From a checkpoint of a small transformer trained on Wikipedia.
Size: 8 layers, width 192, 6.3M parameters.
Architecture: RMSNorm before each block, rotary positions, untied embeddings, capped logits.
Each number is 500 + 50 x the weight over its row's rms, rounded and kept within 0 to 999. Layers, rows and columns count from 0. Numbers have three digits each. The size before them is the row's rms in percent of the matrix's.

# down: layer 5 MLP down (transposed), 512x192, rms 0.16, rows 190-235, columns 0-95
# gate: layer 5 MLP gate, 512x192, rms 0.163, rows 191-236, columns 0-95
# up: layer 5 MLP up, 512x192, rms 0.164, rows 191-236, columns 0-95
down190 107:491553486569524558536504537425552491481487498475564547588554545524484409419484575484458482509481434555528575446529467503440479556523464561466502562605479487503507544493460495538448509496511469519511434515455444456448579547465420467495546529635545490547577421510321492487480570395465487587
gate191 095:474428528511504433459501549519431511444529508576581457492505518462635631503397423516489555512458486407489488462488511459473551477473503484437459426509435421581518539483535558519459591510500485439427560528440482587464467510487500461479427465508555530362587469471447477559441488465526517585
up191 102:599445431480565475506499476508520566385491466565459472432509404517474513457514547602486493428508498488429569528580506515463547531486579524438432447551455456474507491567500444518484478568521493558509543526517518411440526509494453571616523531466434577502430456466461513464399486573416379495
down191 104:435457492490502389462481392467462485521498564511579522450514497499442517451473599472393554447584453432428532511434540470511542459507541532385440523488445509506530487536517453522547500527539509519551569526591504501485501557440573505472535513511488468572453473521591575529490424502412556428
gate192 103:498539457429543517495495624471481487578543503521482400519486439547469457511459535439485529484395580543452514483548415556478470483472434518445493572522571393382460518588391542470604524457535441590521418422455594483508464494580500475537508463555445508511420475468468458543430420552577526465
up192 101:466492468545489557534529542473448530568445514480545369566425464445432579476471410522501521505516493481399459336453473515442501465389547430552494495508435546460520430544556476487467532498484593524426516473487446486489476503455528536554488423414505564454481458516464518550465513476498514507
down192 101:504450557536551508436455503586519520552551412473492561555522472608518525478517431467459520524488486564508570544484455458533542472541500469451505492509502422488506545539439410432511547513555524503536448444523546490526504538570499478561513484575497492525519448520518509421530478477557504476
gate193 103:555512405501475457549398551405594456536448469523446514541511524498562498493541475500548628478454503550486520481525461420468414562441572529537454554469431469524476472528426478460428498526508542581495514411477461545551499571446504500437495412456477535539583601459496528519615473580523480479
up193 102:371531479478411511609407620513580530390463444540590540504449463542442603473497535497512512549481519567464525508593555479471476479531452528542484464542512471525447585559488502442458497488482516570518541459426507474478530458458410485505406456499627478592486437411509450436559476507513481482
down193 103:556545488574420559477355423593472436523456526522532468443418496514488495467493568483584531587462514493551469473496600525506457543488475492477510569513469509512512503427554528576572472504445463565553599424446491445468422416449485498412433429457569462534489541492459529497563547394464416425
gate194 098:476550425533507486468444489487450528535502524492530521539443479465504562472540374476506554536511484508555517533519492481519420463484568541504462435474487495455547441567469487499572401500462489430507552361449534503442449529515481440500468422494465494461468512542536491507443523540479593516
up194 099:410510480507555456535536463536522495530552529448519555569453587549491427471479536451516544511478502509463489441529479413471501403509551485465550462539497405506484520518443404502520457565494575495464457497443482459476643415422502446533444546528503544497489506547500525515502506662513442356
down194 107:497498512500492482404490537416419481455508422495438539522494520363483514464542473454426443569546504515458432604556520483448465419566550498446449476490561526516481607515527470457523475432475530523520442478544428431569531527491524508502487514418580484528472544551561510560567495553503480593
gate195 108:495477487536541484499415473483546524513568482563612544502528503545461562390560532468523526581418506497480552562390471546544480511444447570467538473567482533475455458525543444538526475484448532483467541456649421575470560445523495436518509463492522481520432590533460549481509465494589463499
up195 103:453501567570578434554618542411530454457537504535500551429459557489479582535621478585456536407443465477462470437589510504435522470530510559458527541575553440531472504485525527451554533512501460426431496532524418556524480464488475544507538472530497533371574486481519580537443471500469555530
down195 106:520489520522501449500428502502480529463475536574467421462522485533536415493445485490634484456513515501502543516498438476511583461452421400495575528411415481538474497498509529496458468524439525555409529452497414526555530499560458430522493385537527540542567395519498361482444475565505464407
gate196 105:444497520459471506477496548544428555475506470493456498458478550466439618556439430423518552438573526502510480545392506488512490419539549426489491463570491580536466448453526536472475506497450488591487512509517535524521494484412521543478501599591511501522469435471465611400569453467575387522
up196 097:488409484477483450462471582389520480570511482433563517416530496527468462530430526536445490408550463482531596483495510516475525548503438458539562472556494506464520458473464486570504523481537606492544411444522501504470533541483538415484467430481380558539522460400576556475464545474497499500
down196 097:475497513486555607559531491515454459533481566529444460429482481546397521480482500518514457545458555545451485566547553491517553429555490507455472513439361586512496578468451489493519463489473475521558460481599539542499511529338536417460490508435437602460481442423472501532466531522566445462
gate197 104:425402523525541492455511543460550490548485451516459517474487469467497509576511567400630575504515496471500478454497589483475582532451575487495534405531422476547461585555498564461457427528471536474443509505523473382506425441407518486410553533560483496591498528523410465452433431445412474520
up197 112:439545552390494472440466528469531409455503487577551598430474475572472494467519460471548553416505458594522524502332460617464553452454568523395532506505463579435505536537450549447488477500429516517451583501492477514454451507519548536485468521541503474494486486483528528565555528486558474531
down197 106:516549477566641513546434556496527432502578477459571480519406496434478503458568466504470484514472456553518531584444507524539463479422521437570560543373545488535499487533457534392472498450462493487532538477506459485476381537481453516508521498509516516505482490473400467513377529586511434537
gate198 104:486468569596514562493523501475491498571475614414500520473488441396517533495524542541475514501452547552533520526467378469484571466512518504442585468469452583426454447526477516515471455423501461429488418436446534527542524535416514460529536433471490527433517442497492594478547578369533554492
up198 102:543352532598443516517401596457488571592480562557451511558575516544520425513467516579483455536429548533462513536500476576486459466530447506425468506494499468448509504410477424528586424458402463466611491513475573506625458570516525554558527479464488461452450470503511395560583534504472414539
down198 100:585474634514474430538514485527453459554562496486518558500491554547524518505448554500480508458566610575432473472407486470509470526617394477477500474541427483527450432504469533491456480511531474507463525547600463520525416524540498502469548569502556511509544516494494540452468481421516526571
gate199 098:543531475485515595475598570434507458454556531455517392485493425556609453469513469472515502557492566456463437538508551587500500525451439461433443507486490445506517448502459561425531371452463519433473531489476525448465523403532543500527493479557514624510497594509513425502490559563597431414
up199 094:468473463569490480466600535507477536418469499558533434513469479501565496503506420563561510585478496559638501565553501505530541632480439470530471493456438505511460430540523539517472533533494487508598501468569522509438490552451515521468501569546456431560477488502492502553557454520533567460
down199 102:451471560450461516593494564561419454480587487452551520533472490426530481463434475569411490505392526512446469454533410579587462497393524478442506469353471537531475541543519530497519522484482461522479527513609522649454496400517567570545508513440584588462509529569529531534504498514517451550
gate200 104:456549388371516511498493497428500471442522487498469599601495452433400473497542538509472507516460479450426492423459499423571564494532574510550578462526535537434525451585548576494625426551595490488599549553534518419505461416487506511517442535575498513488467509499485530457451499459404491491
up200 099:487432337447462546377394506491519518456446561447439497473469454448462490417472491522587466540577509476477483518477474439466515495534531443512498600514496570524444505526616489515506454572525473550471546533500504476346547521546470460452532485540492455616515462506414515502509511512507535480
down200 101:558473421461510463494461405467494509591516501535580568475487509520457473459438591517467521412546555422537547474390362443556509514472467500539520545533470557483561444510526440537511481593566510448540472475530588472498333509485502478531477491512410565455509491609536581446474472499527612495
gate201 106:473455528521554520437521436534468440445512536586518474487509560493482525477524472455584474492517573504378443494510493483517481503438499590512438450507412456438463558334491505438437488461476509480463581460493502485476471561456519557522577585430496562493562478520489473505441454400543569472
up201 105:502437518612558441559480499564524549513434551563506449475488587421569520439552460553403572532531456502548470510498543399483508581416460503481485487482547445497501488402430438534520526532507521464490535493504578549501483460460509588519516428518540515484529441447496483457540497583508522554
down201 100:528531519387577516470539515509351511579462529547511559506414500500526585471490537480472440502531546546444535415466536492554549486455473457439539492436444479435512438469535592442577469449555616570479484544652534420490618569387483490525505461472525458580597499473472573509539560444487563509
gate202 099:520561455445563544485498561495503514470435473531516528444544419537515483509434472454455538473599524516573528493466432474509613543537463486548563502567485461480443497531443535608429435475555553489459515592492540495501493525515432524554463503420538458466534519462398496512513404427478495483
up202 106:414443579535531597575546444480526534529479538431470553435411473486472444513510488510412530428559564513427531480512477468511482472483446506440459444543496554542467464453474418536469541439480390577529521483542528508427498593488554417629526482437461517499540542510540457400422568490509481399
down202 105:554562420520502499596485436528509542544494491564469457509565499462491556527554482460542472435476451449462499420522406385433467464511518420553488467397511550556508524489525439534528494438436462552512461472508443422505588497546546483556482597492445583427579458481409515458476564560516464380
gate203 084:512486514544543611459437493468516396532499570490509510519525483464387602517510503459467493549477515417512606518516503517499468535421506516501558489506525451530432482471368383492525481531512525523590584483487547489403509476581485631467553419469485549482503433471507482459534523613514506499
up203 095:505524481497467428535446614472439383547522490490520588569575455453532519575459408439407478479570425413471554529469491525468563497517565558555476449504605455550475522412422517528487478473526559512501564477487539497509539535465536485561452568616549517592511551518472402417499497486491475570
down203 094:386521497434510509541566508548461454469543504441493567431563475524474492541463407536497600510502480450473504438460471542544478433515444547576524574506467525479429586473531580579472429505564499501485452511386508491467358498439396507460410542458606476460524623537547424584464572609543479569
gate204 100:530475429438546506503424552531579509391474488502536442505509495510502506541492476458515555505573512551472502530570549511417466573429495524457613612435476476505437494498507456548548512380430519475420519503518566477478364427465465484546496487477581494500447532536544490451518540538514485418
up204 105:512526418540519431520607532512472440533453465455495519474541552430499583625549542462452453556550578451576443465467519451469582424523459548515469533517430548530538485457557573508467498551581475511578484519461451517430499476498497543524601371511585498445394501541478517522512540565527469468
down204 101:487445468464574438503409546543532453444493476646561502521504489534484434505480463503451497430529448489470538522460444479551507544479557494567452455465543433486508494595465493514557558482489541550512570478506475547572683528521447476471464436443431529442500467499514513512508531611512355587
gate205 103:489468393440458523478530532516594453489486541524523360598525508469539499443506492475497451478377474536615436408486495588480462506514455384454453436409457520472487540508510477546530475445473474465563463439480624489436568431427508501461502538439473512473440540534389580514473455526567449497
up205 095:447494587552556543472445404518552606552468551473453489463506468519522509514528426522619527531565527408418489500538495575490464627404518460566468550525460582575504523502446465418506487552476491488567559559564415543521557494521510494455471471564452516560417475630509469431418535495418501545
down205 101:549505515457530460533518417486571616459554497503513565488439454495486555525477647473531550467637603454468547516495572471535520467469414555512522510503564440566455581496485463392479493526495474540480464549458447542463511545514492519546536529521493508543421514473568456505465527612409499468
gate206 100:349505481643569466544549517368531524510532444463386481473547472507490401570549477480484460515514440509526608453468461502490507424511582470506470553587488459410506415561517524421469445526459447504525478491506513508431515471445564467442537468518475489422501571494489558492508535535408514455
up206 101:475474438536507484476555383519414508501481494534493501432478423504520463462404522497547585422474562500448572530451515480473522483372453567495535621481478474435563601497519485485509420436500529526580591434494443471493590472512372518495510539520517474438528523521545563406399528506501519503
down206 100:442527492540496431463508553437520454471529520509504515520486445411445575523512635448545409455508551602577538425454432538462433369473586444436519558517457455540542499557525491470496531460503484393528507474438462428449433539491476457511531532553519465550550517522470567517533584441523432478
gate207 102:435517600450515483522482431431554482509501443472547522455525532444505466581523581554565473479465554550438542475536406416509389472424421470519535387561449612568439542442561445485531446513564475389469503456552469525529421469518463490500498464395523553422459553503506535465499530503518556482
up207 096:513497529455481510556545495519480540563466463524496573581494491524490542522450517585470488542503504497550594461473502516537453473482407536496458571388446495527415568469431478526465525434530416471516463464516497508494485529547428558533471479491557496554412434479467541526471527439502489469
down207 097:518545546440538481497546545455479461512518484564457575449514537471510442583474508506420480563467517522545439348522473514495486460477463488508421472590466459499491471573531471410535526412579569562483478493450410530507465479515496465464462507611519512431488411459396482484515423382568502584
gate208 110:459510532503487465386509504495461488526466482577509556489501512448407449479569504532476586491510446535524429541484471429524523457488552484409466476400475449542438558509406367486517494520516553558509470449552523444418478538486508537502599548464605527543417533479461515485464509474532493450
up208 108:588477600424522523496516373553408549490466505537476489544458449453477468462595489487491540509414444509532462554508472522556569476497539419543458579533513478488508513482521451468531452473488529511480565491513459491477351580507462498509627538545501519434536591462507508459573513527316482499
down208 107:512534517575530504460436435538558388479516474447454534494581522477541507553514473546550499580518484460516499407519457524589489435527541454592534576422527499459569571542565514557522481455455466525554514540455536426408398562533548508531559428510504458542584512507554503501433443417549539479
gate209 100:524527501457511501439497495549473482528529486514536479612494469482603557442502470548591555504528360487558450443514496518474586514403449445500458436487584447409418508506412508431479463448524460506433570521481541492426430447523516539519567554543436496637465478410479481483484514521544497469
up209 091:573520511501421468432491424438455407567451464548522454519529524425462522475509455487461482489427556450445476503508356547496515517508438481459461531542480406592520600530449496499455566503426528508412513575527464514451495446494585506454499391472421604483523447493550497530540539483473498574
down209 093:479474555496418422472480526480515567438571494512497533411399552539461557481526441424506470542538506513548414494438485578442562462475489505510440479498527500471451491551532461524515554513507480495461455523356483518420358572546593447571502475511488447491470491540543492473550572523459465521
gate210 101:668583514522514549552488527393510495502541459514596608545485454445522555465570494466413498479544498522500457482495436462532535532444428553537513472454505471501403498556419597518577510545445453523511459435600391520485468456477548498392511530556538491490487467525427545493525490563493494504
up210 097:443487409396483516533555570546407620483548502422488561526474543552431534529523530542503609456509532478512510499477525543526495616499526465602479466455534541506585518504543449526413412477476595528535572503511500478437545470579388511505572466478472495463456519507467475473605427513590483553
down210 101:519439523428425471413481434564476518551507488527464464384472512416440539432445453427403483561488448496434535436471522508513507509471510379457507528471528543499527543498498492490535463558434478513378542551516489483496508422533480501551436537561557495520406496469551463514493451426558502519
gate211 096:533493463536504579552533452531538472523492479435481605472611463579470441508498543541536509481456497450411460374457474517466576486521527485525536507506464582505457484453432526502567485454440509389426539558431427532528551453530574429554544414444425576482540536550435499417562498605579490450
up211 099:520509532478503554580492505518519463539459471521521542483489521453473413583536572450489444451525513511437458464535474493544522400496529475476489548548440524570603497461473515537494524517439545498571505496464419540463604422581517472402563413493560514516500568566535428479488509542523508416
down211 105:588480478451495494479582488513585551492463536512404494494514456557548536524493517377546468439558454478510455569526451517478471492552496522531483539582425489459419408501349485436496530548512494498582510509466495510571465536530593430594546526507518493581559584444347518540566494566533506519
gate212 093:456614544439465433486595514487390538502517493479465505508514444433460486400471552460577514530483470454534405460437542397508554490462632458484489508492564467514485445565526508479512457492464563440492494525459517407531513503518432468517532480377411519528455496491527506526592547496479499540
up212 099:467512600552474494534529491406509569471526502566369592483521480547571530460549470526552449614473449404555490512503522427479485550584499436512390521495492451529564499519608541469500512470512532497504484560542432537466586470508524515470573481503520683547514536584497528509477440557546470458
down212 097:460452406524534470437525491489389486527474451510509417450630442550414542441441590524504431497479403509515561487522484501533531471529432575526616546630440609497528531435395491471433534494515587510546503567520453467482526497482517511518507483559492492384513535444430492494538511521499555580
gate213 097:429453583526601519464573476508532470451575528537467523532509434525487490490573543568450574452488498471587481532542583508468441591555488480523478504533441519513556572471478492477466499500492493405497445501425481477509487552481545478413594543528508471493541441515541561496537405541456485480
up213 098:496435406541493480564492503526445466500588452511454551518402435467515422426506548460536460595443496516514531550535480446550523509433490596532472552489520504467528490384553574544536562518487504469554481454511493475518525470512489539513523430448482535580474403425423500480479425599559539482
down213 101:564499489640520551464413453446485516552561493559483515404497507476482516493514417553440508534504486428490565577557438474519661492423504490486441567503544493525433473437498475359547514420484452562594474531492513436601461481540444524526576522542536476497497456483483504494502434469434538473
gate214 093:499475510423480467526386452551578481479547455538484554383460484471469528551478432442514562520506467529480526514470537509586530468544482596522497464471530485608465433389497410495522534457536542510422492500587345515496422501509462531466504455449478490512538422516448458441563515508505503587
up214 093:556411464482511504525480514475611481500439541496456476500480465460548420397434528453565498519486514479473525481537492430510417512469501474546471470435498422557531431571519501502386652533584463512546487477593532470491447414569507573504496536422483428492389481511577563519472540577479403519
down214 096:491584450504454570451501519470449444477550622529502524528464450578528592527491496503452475444467484576528517497432427508422441524536505536444505421432508468477400501541545550484504577527504501561500513473493405516485594505451411590479523398524503463455477487550564471532576552443522490509
gate215 094:586442510513475505497590424485537485418400446501541518607552486457430465532526487531539555499503527501557534536555517556476574378540522504561512475480552491506549500471457514564466456443501460483538598578479514546528445451533501471396499516461435474442516560489426404406622447404495575505
up215 102:484489496564461555515652541456485549442465487524450536641515441455486453477472544637610536532439584618541547496512504574468610467521523534523538539445558422498605524490561492544395465470629526506565604514398456501484457537480509510580388545476452547590557571500524448523498447459558548533
down215 104:496494443535437528551552545490614572481473451449528502587448452484449557521555530499513501544501539579439461571575492523422490435507423498523458456461537481435511520471533500591450563509587523469511531488491485464487662465503488531484491539516455483563593513484475410548477504347465529501
gate216 103:597471564594574555550484442451524580510533442492565593544468433530516492566540495571526429556465473500439481472438468461443458555473531618392523470517503564485442617371596425490471525558513486446490519459494440373525508506466528524413496495447476496534483484534536567443545511504485563439
up216 096:476544378452513503453499673472552510475525518445528543468480504512469522585615437459548494437546487526446501553577451538366579528486480537426551572413552477455403515528552492494437457477498461480471463510544493429450506440483473530530531489493621529540467597460419505593465425510575524523
down216 098:481491404507586522575497565473409469500547491555527500535539463406456514524595481483556392486520571584470561442407493410431528537545610512458576561463462561576305523546482507467535455461544523437477529570522629376546576483443474539499558510523480472560566534604439527538492488564523532471
gate217 108:559488493506583493593559562530485497503496418541462510452496515569535610480565507545534531481503566580551525428488466404492445530503459466618516480538517477599458552457548544475527461471455419480477551538415504447526462629586489466541632447496503511476569457540517541506506493457555482494
up217 111:419541422461502546440494510534526515575450479380447500453469531473453405474368514437434503491414530506445539447456481485584617414537472587442544488459553440435532437488524533474515504549562530531472571505558488498486451494540544520482522525574515501475510483506566495430438467540475484369
down217 105:515579509415541484507488521463436458519466461392537526469455513469506399498450487573571502554465524461420451446471517584573466466529576496531495540594418524488556527576503441500478481397521579463371446471501517469434410522524589404433456495507501482453540412464485449526507392488584504461
gate218 098:549520463459578608506569502485555488471512537535484386593483511500434500471500482469442440582506474476458417556540530524562458573463474507476504507521559504593482535571416510526452470569476531352549522512464478477558406381461480550394585531438405548444485501489505541493554599513521533433
up218 095:496512575510486580549514427477461397485539492464515550447460598490535558501475448478410497528484522471495502501543476494545489614498444441557601582559568480480455539599512427472481472509534444485420508515462469549533663477530510493501500598574626490517507419495557557481513503507492444500
down218 098:544555480429562529430465563554384524530493449608468493562438497501479442583561507540466539495478492457491513492372501500466464453476576536551543406483513506519529504562516568431560469398478503506455539447489391512452490561602520518521414522479464579439624519526506515390514535639454505535
gate219 087:398508454572552513557463521440457552586461493437476476523525587516511474479447451515569544584461442519606545431472540567464435445450557551523524579572456485375416363542506461470570521540550471497470532500383496462543418532576437528519483598438493537467528452499522345540586454482540555486
up219 090:522493469513511451518439534446511521568467481487503507508432496517343483485474460506539360535503538596551561590507442498529468506490437533572424533564469480473488383572526416522443496455493464465523451442560517512436326448535430558479518480496608493428517505519521476440480439426455492488
down219 092:489541517543560506569511468427540563389454501462547532532480551565536579472511424456494515451473480452518516356437434567452505492591551636474443531594503489528487557463500469457533529535627506501519513418462362519474500526542525431520584520453408567496492606392489463584423521461501447485
gate220 094:514457476517492486510590520489516529531544475578526589577509470529433523407498501535449490486545472422533420484387586580444466450520468518482572474541537496475457539596335444451487549501528549490537522468438484438463463514510486440476488525473462551483443529510441480541522499576453550571
up220 099:542570444429460427443428570619561475571555593601542508491510504467497465510490565510558548488558475518520580551502472545510473436516518479523470516436457438478522458550447455525568479539491498531429517510510508396413433456556562485549565431421533498543437511485445478447484517498526492491
down220 093:518488532454513511471445477452511386501426500547562524552567497520491433454535552452451580448475495508428487465429428516490431509528527507551419477525521497462411458533489477471496588438566501509538417457490486470545478527590501374510469401552479500466526495578493506481518421445537525483
gate221 100:490565519590599513542478535530461547482508498581515552557535385498431441476523485421641427548551515504462552473521453434490550576457499527501499533510456514421497440503462546492545478502492515466471479499513495457457488502436436476442576508585534520541546579482433495562579482493505582529
up221 100:453555540422565511445555469455488549470430478475510543484498496518437561580450530611495559481466501429530509482504492525444481527486512405458498508481521528551491458432476434533426500474446409527465501557549537537496520405570468477457474548480514419499525497538519507424426519431508477455
down221 096:516535507519495573476524520545526453565492494505584560591518498468464501544490529464599535548578445551528510505496476422497536508444497490484473501424505536537514479519529577472493494551536518473544508475540539431556552445476483454486604438547457436502460576463407530500473568508522516538
gate222 088:567547505514530458508495458531485524542509480515481427574482507492412466561571617512474467495500518477572540464553452450434599553372475447475575572498437482436555485529562480472468468536470521540452437549471499486512472505571472553494538482455493582523518466517496501478522478531452481427
up222 086:541500472492472530495512514480410468511584488503383534403513609525513468569531513497520487522482469425439565468472416513506475493573467379563498486466519533614527569446559498555573574510440485436519539531524449493536451453500545509524469499511409454516520563486468557435474509559528433516
down222 090:577545474453475471496478457475518450490425496554506407524511418545521449412478470562499563458541513501547562571518534487504527473512539525452399542373538590513525427491454405483537407566483526515564491482515480560543423465573557544479404662470564516546450520493302494504494488528513580546
gate223 109:567473571480483528476474536481503537441534502499469599513562490509517533445609488452489547598524515515469468512442502579515514507437497449399464431518517485455490488519400554495437555512520416512411493488457549502414537475443386564427543542526588508558475548553506599531530472493524558425
up223 106:432492500448484475497547519511465540519559541568355476522558528466497604510560466495471532566545417455494469506514531546543493468517614551504425515492443617554514562443478482533465533575545463478495480495582459599488457628513558588514502555509451531491493434537482433548458504547519476600
down223 103:543550527483524437477533462462502516503517484420520597483556522454531577521531574576570599499535486489413573495504510490511487444545515487549441449566447463502465477511500544436559585526487499470597454482452495549457543456506494461567402508485424430573469517459361582430528556409476564509
gate224 103:496481490404446544588525481443449482396489420476636469474534469552466433422461433460552545510527470421573489497525536406525471501435498455508475489489485472502545472427530549546584498439498576516529581486464410460462440551427453458505589477500498554444470606503490486492414460522439542483
up224 102:515491496436563605548481385494547584469497504532534540556569404486460450434414384581515419520607518481550514499479426494460489400545530543592437537536577453448554482523531452507549482471487526471460538449473429452521453535590465444453473464527506503463505480465603427554490518494575507577
down224 106:505459534526392451493507513516460480525506507469540555490511562504507505545507482502422488501479518441450525520494469531475592520512522436479452524582473474540490489532462493562452545576473477520450515466546562448451428557472467526488454522532378491563613455551762513399503489504427537512
gate225 101:453545403493459488508493548428503528507436476449537488410462542451537475486487492521523390521488502535466502467458502496430460485546420535485451499570452451544516511395453549502475576396502589586533466476545521542507439549560489590517543542497556572490548513547552552515478496433627546555
up225 098:468585470487444509454503464516450572490388507490519472519417523529479552501529593410453481510404632512560447625469488536443528550516527455481429478507478423528524395518517480407496504426600471524541456448509481526515469556566534532411509577556489539468521486470499519545383446542565502422
down225 102:505510419547452480572457485511524458448503473436522464481537491499518528546509442457442541548467569512425529384496429484451474487438451535455575523507451496450478453440527621592546471494504443592526503522476517570479550506489489466545489463639418538578620461511390475552531501470498504420
gate226 102:522585469569508477526490440486505507432557528467515457511525470487538502582496579482503467394542437564498438537467434508485484465477507457509458470495578495417514508488504450460521527571418559492463568511529607458489570538494569389506529559473520530504500568493487426441414545486538497464
up226 102:544431499464571456538547462470456527471549458481496563462560533454391540434417536549489435442451512429513359616505560514502514470564512530594507505450546544452531449425551476497430456524502544527523532484448475465512538528449506500573519461501553489586467480529482504512477460468551541411
down226 099:468456451372513500398467494514362494533509488543486453451505488540558598436544420568507487513467461380529390473525541562515467512492520475523494563460512525422541541424429513537459415547405499477602468494431481492533421477571509494535525333467581517497512465536591524433561462475483458470
gate227 109:475415518551499448556527530449480427537517477558576570512543427507517480466504483489473543497529480400546544472511561495505545581495507574423352506458493537447585538478559482454474435464510477527497377595484441486562538507395475490428453529518494520508507424573475518537414522508513562473
up227 107:500545490462413549465586547470515545565535612579532538537516486451545477507544497543521554529521456556470461517521550408482383500456456544492513456492485581552560524537481447498435449497533531536466365540503403456440486505490516431509555448481518440541476534534481519482504544534460490518
down227 104:506455521473551558468444502526448479544539505495375512596513521548464443479602545511597394496533465505472492510537520450539501439446455441462527463508490578605508440566585464428518500526551479508546493501512559460526499544500430489501607498559460550544457579512624445488452478414505563483
gate228 090:498530471514477498455495514576541477467556561496558515557554529465488493493582519504502456594542412484561446416514568571572506475457438499502412542525511485474513536484423424493500576437546499437505534479488498476486548432537529504479567505478495638579407472530531491454494487539565509573
up228 089:489456503437502455487528552607568553437443468488499528467547553580465410401527495492472507537546490530450448513534571433507527478498561558478562432511497407502472455416528471483538553521593523432506487469518467535447525547487539514612613487429518573546414461455477477498495499536566459414
down228 088:456502550530499601532542555395433512510481514489527467464473466535531552500441463573470471594567451457475535533472399497459501542460605455441523526537457485537524511497527618512541467521431525550441510593528474534517393538427476449499475450455443472454579579540433585501499431421469517399
gate229 096:510510502516478511436494539483522544475492508546558491560485505517421427449589571490436441504490396446537484474481484609392489459542486523440382538551507482524473459535534426587533511478545495609539556459605484390472447566533554535516436546619510576467495489512479439584455517557493613585
up229 089:475499546443500608508483525467482481496510552574421378520444528487464559519522426541478420462567557459519531468491602537430505486554479531532518495457422496579501459512490535496543521528544501527482620575578366428463514500507532442564542482377502440454476405469484480573466551556511474460
down229 094:470562573538519402380515552427487493470536480583562496512454493541566420498526488401515515495396433489492498491398480500450470489458452541516505554472602407426489505494545489624556421510400582449549473550479465530432467537528524462512440453576450559410531493503618522468466411635477542534
gate230 099:548458606402545493443390428501431463485463464571508497481471590500460580462464550445511536565459571484480536590445606490447432579472565597488515543452517470495446530542412437468453482538581513446585580515515597488517465484419580565566491545439525522510533515451489510414538470489458493501
up230 097:571484437447450525523581571540433556478523482483464509563430540514570568506539432479496549511468460469559563440413480578508517550392485458505533529506509469516524438500529614580478501511572502461544494583448582552494520443490536544588577475504538524498426511508529469497572469558520460504
down230 101:449462456464403532474487474489497438509533511542375476480477477551524464606494475593451543531475549560410487527466470522457453578501545520516572446564520484503463480471541633457497428462482578565446423539464495524436524522427495484423547547537580521463401482516517511458531590445590481467
gate231 087:477499578422569516573476502470516506401510409433515513535596512444465531509517487453408480515466463569517466463491430484392466521504590483477527527533438441597490465507487532551497522422552538500451524475501465461590524452569597449505476490461530495532370508533482521480520541509563519432
up231 089:552505466566472420533462532440488478421474599442528482560570458567494480504524470454478508491490402533537456509441470434475412569514570597485453515448496520533456502485495467463410470548512527447467456525514550489544585549549576425548517459473456580469506501441535509571570487626515526554
down231 095:444450479503459510557516448480492493544505523563482458454453511526472551515511493462463429495560540484509562544538548489436535484511471508541493493494497474504487480505508497527451511566554473548475492646592449565514448463402557491610526407536557609608665475508407528595455443488456558490
gate232 101:543505578502461529537481505503512486536626574427531522414506479537463433503475493531496446449473525513509446424548600539447458478424479482427474578464580503448387544442513550618546503480512510532431449602500514551547465526474421553510478398523509505485435499462382535421461510528506478507
up232 101:432502496585399523395553516516489463475538511522501567470420540553472460408481514511517531521548466512488417408435509481468523416477476524510526441563523444485539465511485575500552441519608514494573487434496429437503430495562468548478467445503492559535516445539460489477606524554410564525
down232 101:447527418491521425497526509485439553464416538528474475557517490456548471524464578433435548546549447595503500486453553486503508470524436408531514514533502438433432477509522479391476451395526503594477493483539535498669596484362476567432501486507529500530570521535484530503557523600584473486
gate233 103:561492521472483536432491495535522478593535449481485477442437418568508511450455510493456607437499526548609572483535455487457501468530456472516516451513565540506473596411461563541470437497548465474430439512472474481521502536529543545367487514535543460537507338568516531434581517472582530494
up233 094:571518512499448492548531532450539533652505508520537519571535478546602438548495476534443473482443460481512514456541463651430490657467558565449418475534582519481434545511497540505445498521599517488492470553454485461518504550502483537503525519535559501608570443500446560388489497508451598503
down233 096:406534570528589462450504582441460497480424590462456553514466538452473507494435492527449570492499521462480484469519561471557494390529519500481480498477580492445543446523579513552513479410453506474565513583447486506569494444514565509602467475534422528448499627500434444571511508409407511446
gate234 101:461621470442558537562480545470512435470504508564542559486517537527492521610450526452547519502444532513528555445471548467495507533487522470585464456563473474467568456454488549678526485481503478572484535388513593514533516466446424561416558498458513391528565545547452580427449533485514494464
up234 095:554446571515485518535505506455466551571470534427579505449498514453519444467506509479549564606500491497558452519511521503441472569420490420461471543507486525502495489437586593450488491411517517445594489436472576543410443505488558485452523501546570449433612466563520444534493485444399510444
down234 101:516507422556544486544470495543532460511462590522532557410493507490496516506568431516493448478546510463514499516520518513466427517517476439503511478416479512452494507550416475410425470442559518502476548522393539480461494521638534454421517534482442510518535465501336421537480470563449492579
gate235 106:449466491505481509492464588441478529539418563528533427556504507468533501633456532592466538521545578458516521508449544466398503504480477491533432548457527490541441498527410531500486503498487508611617449498590478644558564466513440569564480538434449504409496520537458563456456423493554470564
up235 093:664388517530559497491496527547508495568547610542455583514499453568516519485516574446522436509503569500506511468506509469530457450463486518438518500553472530428506632574518464519569506578455476429505447470502516474522496497483491513518513479453533533486560464334468446565524406633524470467
down235 100:534460536445556491457508515483523470524476530487508450527505579538479487546589519420486497441463569538483485467491496460488531644532435464461463439491426502557586516439514560572484516523465477513532531482487417386501393414466417542492457476487488485447459459547602533415510527407472463504
gate236 103:503431476445404595410437473536563501530512404404491488516550450569587508469574563383528545460537567500495619461474486466479455467444523492454542504463455511533506467447523538515504422534519583484536567552518532492452526500465554440508598447585533522628481465588468465463489494549433523522
up236 104:523500480425484516526442476510477472512494496522526560522555511538493483426536549544416449528572565428490453578501544481469491570474518587433468490494612490443498486490483490438561473461475526433603503533439574472528559516482464388514494486347490489481498530390413576541589478515504605464